config = dict(
    n_layer=8,
    d_model=160,
    n_head=2,
    n_kv_head=2,
    head_dim=64,
    d_mlp=448,
    vocab_size=8192,
    activation='swiglu',
    norm='rmsnorm',
    norm_place='pre',
    norm_eps=1e-06,
    positions='rope',
    rope_base=10000.0,
    rope_fraction=0.5,
    qk_norm=True,
    attn_scale=0.125,
    bias='none',
    tie_embeddings=True,
    parallel_block=False,
    extras=['a smear gate', 'capped logits'],
    init='uniform',
    init_std_qkv=0.0453,
    init_std_o=0.0,
    init_std_up=0.0453,
    init_std_down=0.0,
    optimizer='muon',
    lr=0.00764,
    beta1=0.9,
    weight_decay=0.0086,
    lr_head=0.0128,
    grad_clip=1.0,
    warmup_steps=83,
    schedule='wsd',
    decay_fraction=0.891,
    decay_shape='linear',
    final_lr_fraction=0.0,
    batch_tokens=32768,
    seq_len=256,
    doc_mask=True,
    train_tokens=247000000,
    steps=7538,
    dataset='wikipedia_en',
)
Each number is 50 + 15 x the weight over its row's rms, rounded and kept within 0 to 99. Layers, rows and columns count from 0. The size before them is the row's rms in percent of the matrix's.

# layer 3 MLP down (transposed), 448x160, rms 0.0369, rows 314-320, columns 0-159
091:76 78 61 48 50 57 46 04 59 57 62 61 56 55 44 47 68 59 60 59 57 63 58 45 70 38 60 70 51 49 60 24 44 51 41 51 42 74 33 67 73 42 65 36 63 31 60 47 31 39 63 70 53 75 45 50 45 45 56 40 28 77 24 44 49 37 27 23 56 59 24 70 40 67 64 53 28 54 35 36 81 59 46 60 40 58 89 57 54 44 45 78 46 39 57 38 51 35 46 64 59 48 29 48 80 49 44 59 47 65 41 44 65 47 84 45 64 71 37 63 60 38 56 11 37 46 63 47 46 53 39 39 49 50 57 35 30 40 45 60 64 43 33 40 88 59 37 57 51 29 72 45 28 59 72 42 44 16 48 70
092:59 47 80 58 10 49 28 67 61 66 45 51 42 37 48 45 41 45 38 45 49 44 60 60 54 49 42 18 32 33 51 62 33 58 36 58 31 32 58 39 45 50 26 48 60 22 57 62 31 49 56 59 64 32 33 60 56 21 37 57 68 32 62 36 50 32 51 31 57 50 49 41 68 76 32 60 44 57 33 34 40 38 65 35 53 62 68 62 45 64 26 71 35 30 46 41 42 18 42 49 23 44 27 78 42 68 61 65 54 64 76 64 48 68 38 72 47 42 69 39 73 52 51 49 73 29 60 40 65 59 64 50 51 37 26 57 08 64 67 47 46 48 35 50 42 35 58 51 89 63 62 55 27 60 27 79 41 63 45 33
094:46 56 52 46 32 45 34 45 39 38 41 44 34 74 40 51 46 35 43 47 53 25 33 62 89 44 30 46 75 57 24 71 86 48 61 32 41 46 43 09 32 55 82 49 56 61 31 51 33 61 72 60 55 56 44 71 48 68 40 58 51 90 66 60 43 56 61 56 54 67 50 87 43 53 39 42 47 32 50 41 53 59 38 54 31 44 63 42 73 58 62 46 53 37 50 50 48 38 47 70 32 47 43 19 61 57 59 48 46 32 31 64 59 27 19 54 26 32 66 47 12 55 46 46 36 24 54 36 70 58 63 48 54 27 48 55 17 55 55 40 45 46 60 97 61 41 58 50 50 62 55 64 41 62 53 36 61 41 45 72
100:37 81 61 34 56 70 58 47 36 54 47 52 35 54 43 32 37 45 81 68 54 23 50 30 50 62 23 70 47 56 39 33 45 62 53 90 51 54 56 55 13 40 20 51 73 19 56 52 41 57 51 54 51 73 38 48 46 55 50 38 75 56 51 79 50 60 60 47 89 40 70 41 70 63 36 60 49 35 26 43 42 34 48 53 51 22 57 35 67 46 54 54 45 50 71 53 47 47 50 41 54 63 18 39 58 65 73 52 55 55 63 40 65 46 51 63 33 55 79 60 16 38 17 51 22 65 56 72 55 57 47 32 61 51 43 70 57 39 61 35 26 47 79 53 52 58 34 46 61 55 39 20 43 70 37 73 56 47 47 24
099:59 58 45 40 58 67 51 85 36 66 49 60 60 41 64 58 58 48 47 56 54 56 48 47 68 18 53 53 62 48 17 66 50 39 54 61 74 67 71 54 59 36 56 39 49 48 79 41 46 47 34 61 20 29 29 56 57 53 44 57 39 50 21 58 47 34 62 83 71 53 31 51 46 17 56 82 48 48 32 66 57 56 63 43 53 55 45 36 56 46 38 37 63 51 38 34 42 38 41 60 43 39 66 14 36 64 58 49 51 12 64 39 34 78 38 31 56 45 36 47 77 46 64 86 52 59 60 70 24 35 49 49 70 15 32 14 47 44 56 56 75 46 70 33 41 35 48 28 28 30 46 38 30 67 51 46 43 50 44 49
100:77 75 46 48 84 72 51 67 65 55 46 42 34 51 60 42 70 23 52 44 48 64 72 53 36 54 23 56 37 45 61 58 31 30 47 47 64 48 32 35 41 54 48 49 73 51 50 50 63 51 43 44 25 60 51 53 38 43 42 22 39 49 59 56 34 26 60 75 43 78 52 64 40 39 81 29 52 38 32 71 49 33 71 55 48 42 34 34 61 26 63 38 20 72 41 39 51 85 78 26 91 67 60 53 55 72 74 28 58 82 34 53 35 46 59 39 53 51 36 52 22 71 70 46 48 68 33 73 60 42 56 40 52 41 34 54 58 59 53 57 30 51 41 43 58 56 34 46 57 62 71 34 37 65 23 55 62 51 64 42
107:55 29 53 19 47 46 18 23 47 45 59 55 49 73 49 56 39 79 64 49 52 58 65 46 51 62 31 59 35 26 28 52 44 36 21 36 49 73 44 44 16 71 48 56 49 49 41 62 51 44 30 45 73 66 42 68 31 47 57 41 43 58 57 34 77 15 24 39 33 60 40 27 52 49 40 60 47 18 78 43 63 56 66 28 70 27 29 55 19 61 46 48 54 35 48 39 43 51 65 30 34 55 39 42 48 52 59 40 59 44 38 60 57 51 51 39 27 45 57 55 19 37 37 42 52 32 90 38 30 47 68 49 55 61 26 60 35 51 36 32 56 39 58 33 16 68 42 66 61 55 65 57 52 57 28 42 54 19 37 45
# layer 3 MLP gate, 448x160, rms 0.112, rows 315-321, columns 0-159
093:60 67 47 55 57 65 55 58 55 56 59 49 58 59 61 49 38 41 59 83 59 31 29 72 95 51 22 59 99 49 71 16 51 57 49 38 66 52 33 27 70 54 50 52 31 40 44 53 61 39 53 49 41 49 28 41 28 21 55 69 44 53 40 44 53 52 48 68 45 65 64 59 62 44 52 51 71 36 79 52 41 31 54 68 58 72 44 52 36 59 84 60 43 42 24 50 50 46 60 53 85 43 50 61 63 06 46 54 60 48 42 37 66 51 71 51 53 48 41 50 43 56 35 37 47 31 54 60 47 64 56 35 50 46 71 26 54 35 72 35 48 77 49 50 49 92 72 38 49 73 55 49 36 36 58 37 41 47 66 80
088:50 42 82 37 05 41 38 71 16 47 29 55 12 60 42 47 12 55 39 54 42 36 57 51 47 72 47 53 72 35 36 79 85 45 55 68 45 28 41 49 37 60 52 39 67 52 43 94 43 26 36 63 56 54 57 69 47 64 59 47 74 53 57 57 56 58 62 42 67 47 63 69 41 59 41 66 44 68 22 34 45 54 81 55 43 60 42 41 75 70 54 35 28 33 66 36 51 56 44 61 56 30 54 50 42 68 61 42 34 50 61 74 59 59 52 57 42 36 35 33 55 62 64 63 27 42 77 56 74 46 67 39 53 44 54 29 43 46 36 57 46 45 61 58 38 65 59 21 41 44 70 50 43 49 31 62 32 70 54 64
103:18 51 69 71 50 38 74 37 45 53 75 23 68 64 44 39 76 47 59 39 37 57 39 60 35 49 69 42 62 69 56 55 82 74 26 54 29 55 55 40 25 63 59 46 59 69 50 61 54 65 51 61 42 70 65 75 45 85 41 47 45 45 62 41 61 29 56 72 43 55 49 29 40 48 48 44 51 44 69 46 59 70 46 50 52 49 29 40 32 58 35 27 42 66 72 66 55 74 36 46 82 68 68 40 61 32 34 71 63 33 71 37 22 40 68 44 70 31 56 41 38 72 50 27 54 64 60 29 48 60 80 49 49 78 55 53 24 44 34 51 51 31 42 63 40 66 32 66 71 32 35 43 47 62 38 66 33 31 45 72
102:55 25 73 83 43 31 48 50 85 55 42 28 48 70 63 34 46 30 39 28 43 27 56 41 67 57 38 46 60 52 66 63 36 66 61 60 35 50 59 48 79 48 49 76 45 62 68 58 60 69 72 47 47 38 52 44 21 76 47 20 57 72 63 56 70 36 44 39 25 64 31 42 61 71 65 46 57 26 71 52 47 48 55 77 44 99 45 61 34 78 28 54 62 79 48 81 43 52 70 35 58 33 56 53 54 46 44 38 54 69 39 69 60 36 50 35 47 42 53 63 43 65 36 49 40 38 34 39 61 29 54 43 51 45 27 65 45 57 59 39 49 44 32 42 40 55 60 63 46 45 36 39 68 15 48 64 37 31 53 43
104:35 48 57 52 36 55 28 47 18 48 72 67 49 52 72 39 24 51 46 35 86 31 53 70 25 37 31 19 31 20 47 73 44 87 30 48 53 52 49 71 51 44 40 35 30 68 43 53 63 45 37 34 53 73 42 45 59 52 47 35 46 53 73 44 38 46 41 69 30 58 64 59 69 32 73 61 63 63 43 32 62 56 46 53 52 41 43 46 33 59 63 38 53 58 26 55 49 61 53 73 34 35 50 69 43 45 49 41 71 80 34 49 53 38 33 30 37 54 75 76 34 76 42 55 54 37 84 53 38 46 55 70 69 45 78 63 71 63 55 40 38 19 46 48 81 59 69 48 25 60 52 62 52 62 55 52 53 69 34 39
110:24 62 41 50 47 39 48 56 40 33 20 16 45 43 30 61 42 53 35 46 66 35 47 62 64 41 62 25 42 55 58 48 53 47 45 59 34 28 62 47 00 51 58 49 50 57 56 61 54 68 27 51 60 39 24 65 52 59 61 46 47 58 52 49 17 45 38 55 56 60 57 33 34 66 40 62 50 34 58 28 55 62 37 55 29 54 36 61 49 52 47 39 65 22 61 44 28 51 73 43 80 40 51 47 33 40 64 24 54 39 33 75 35 47 40 50 63 54 02 42 40 56 47 38 61 23 61 56 35 52 29 61 72 76 64 31 57 79 34 63 77 58 47 41 52 62 59 62 42 68 39 20 61 65 62 22 55 17 56 30
106:42 11 46 55 91 43 69 66 70 57 63 38 35 69 34 44 54 29 55 30 52 81 23 52 53 48 30 78 56 72 54 41 67 50 34 34 43 80 44 33 62 47 71 36 45 46 53 66 55 44 63 39 72 44 38 17 47 56 37 38 40 75 56 59 61 73 82 77 38 61 57 57 56 54 72 57 64 52 53 59 36 59 30 33 42 57 61 35 25 50 28 58 53 61 43 30 30 73 64 27 46 44 57 58 36 52 63 39 34 48 34 53 48 75 44 40 38 41 54 30 54 59 60 34 52 25 52 44 53 48 71 29 71 46 83 79 59 56 51 67 48 40 53 59 53 27 61 57 41 43 60 45 54 46 81 27 63 31 73 52
# layer 3 MLP up, 448x160, rms 0.115, rows 315-320, columns 0-159
099:46 63 59 49 75 40 46 37 35 51 35 68 60 77 30 55 36 24 28 40 40 70 37 38 23 41 57 47 13 37 63 89 36 72 39 65 43 51 69 60 31 58 81 55 59 63 71 83 43 69 64 43 46 42 58 61 67 29 48 48 44 50 48 51 53 61 26 43 09 59 47 63 57 09 34 48 61 55 50 58 49 45 30 52 53 48 62 54 86 58 64 70 50 78 42 44 44 49 34 46 36 44 53 55 76 49 40 74 66 45 63 47 35 56 19 39 40 71 32 55 65 51 56 53 64 46 38 56 69 68 22 27 49 26 47 63 85 45 48 63 44 49 65 38 68 48 53 45 60 47 64 46 53 47 39 41 51 62 22 54
098:61 51 54 55 71 53 41 79 51 83 46 56 60 69 78 43 62 56 28 45 52 19 55 31 54 87 44 48 39 32 68 41 67 67 53 40 59 48 63 64 84 54 49 23 59 23 34 69 64 54 48 35 53 40 41 30 53 64 46 71 48 45 34 66 48 34 33 29 51 72 56 49 54 39 43 43 36 67 20 45 62 61 73 45 60 62 58 54 43 63 18 45 49 54 44 55 72 43 31 33 52 57 60 83 56 48 57 39 46 64 54 61 39 50 42 31 73 76 68 27 76 36 56 35 75 33 14 74 47 80 34 58 52 27 65 55 44 44 55 49 49 57 44 66 56 69 47 44 56 65 45 39 23 35 34 26 77 46 31 48
106:53 54 57 35 49 17 38 75 56 64 60 40 70 48 44 70 48 45 44 66 54 49 45 66 69 74 50 56 32 37 35 54 31 70 52 64 35 72 49 59 49 54 40 37 38 57 30 60 46 43 40 52 46 49 45 61 39 28 55 32 58 39 23 39 63 39 19 35 43 58 51 68 66 56 59 24 40 60 51 15 63 53 43 70 47 49 36 83 26 43 56 91 64 73 53 65 46 32 55 38 31 33 71 31 64 25 09 49 54 75 50 59 34 38 49 31 60 69 29 44 69 55 58 47 86 34 37 48 47 50 28 64 39 72 52 56 14 52 37 65 47 21 59 38 61 58 69 46 61 44 71 71 36 43 39 36 52 55 57 45
104:64 23 37 34 74 48 50 41 39 22 65 61 89 46 51 47 38 54 35 66 36 44 30 46 32 28 47 71 62 34 28 46 22 44 48 64 64 28 68 53 55 54 50 47 41 22 62 64 60 47 66 60 30 71 48 61 70 55 55 62 48 82 69 61 42 54 46 59 42 51 51 64 45 40 46 38 55 73 74 69 60 64 50 38 49 26 76 28 47 38 39 54 47 52 37 52 12 41 38 44 58 50 63 45 30 50 41 75 32 26 49 25 57 66 49 62 63 81 48 32 59 78 46 27 38 44 51 58 14 51 50 33 46 39 44 45 60 40 77 65 40 33 57 42 27 48 50 35 62 40 25 73 51 78 51 49 49 63 69 23
102:52 56 53 25 46 36 53 38 53 59 80 63 54 66 40 42 48 71 67 41 49 57 31 53 58 26 44 60 57 74 34 57 26 65 35 30 29 91 31 46 28 97 28 47 47 45 61 39 41 53 62 33 29 33 42 44 38 58 71 61 49 43 39 34 48 54 56 58 57 57 51 56 63 52 37 61 60 70 33 54 69 52 42 35 64 54 65 41 38 53 55 43 28 54 64 46 37 74 77 49 67 77 59 45 68 60 57 50 60 68 35 69 51 65 75 70 79 62 75 45 35 65 96 32 60 64 36 72 49 68 25 30 58 63 24 63 45 37 65 63 42 60 71 54 53 38 52 38 58 47 46 40 70 43 68 62 26 50 51 33
111:64 53 60 34 76 49 78 45 48 55 44 43 41 39 35 29 26 38 22 65 62 84 30 57 36 56 65 32 41 34 68 42 47 57 71 66 60 56 67 50 29 52 38 47 84 32 50 37 27 53 43 72 31 40 37 61 42 58 41 28 46 60 37 60 21 45 50 68 53 56 21 56 33 65 51 63 49 47 42 64 68 36 55 67 77 68 48 60 46 37 41 50 76 55 60 59 46 48 51 45 71 44 49 65 45 57 50 54 35 51 36 32 36 47 25 48 62 53 14 54 53 23 53 37 67 47 31 35 37 66 50 67 58 46 60 39 45 89 36 66 57 60 45 29 96 71 48 40 39 69 31 47 61 90 67 50 52 24 49 35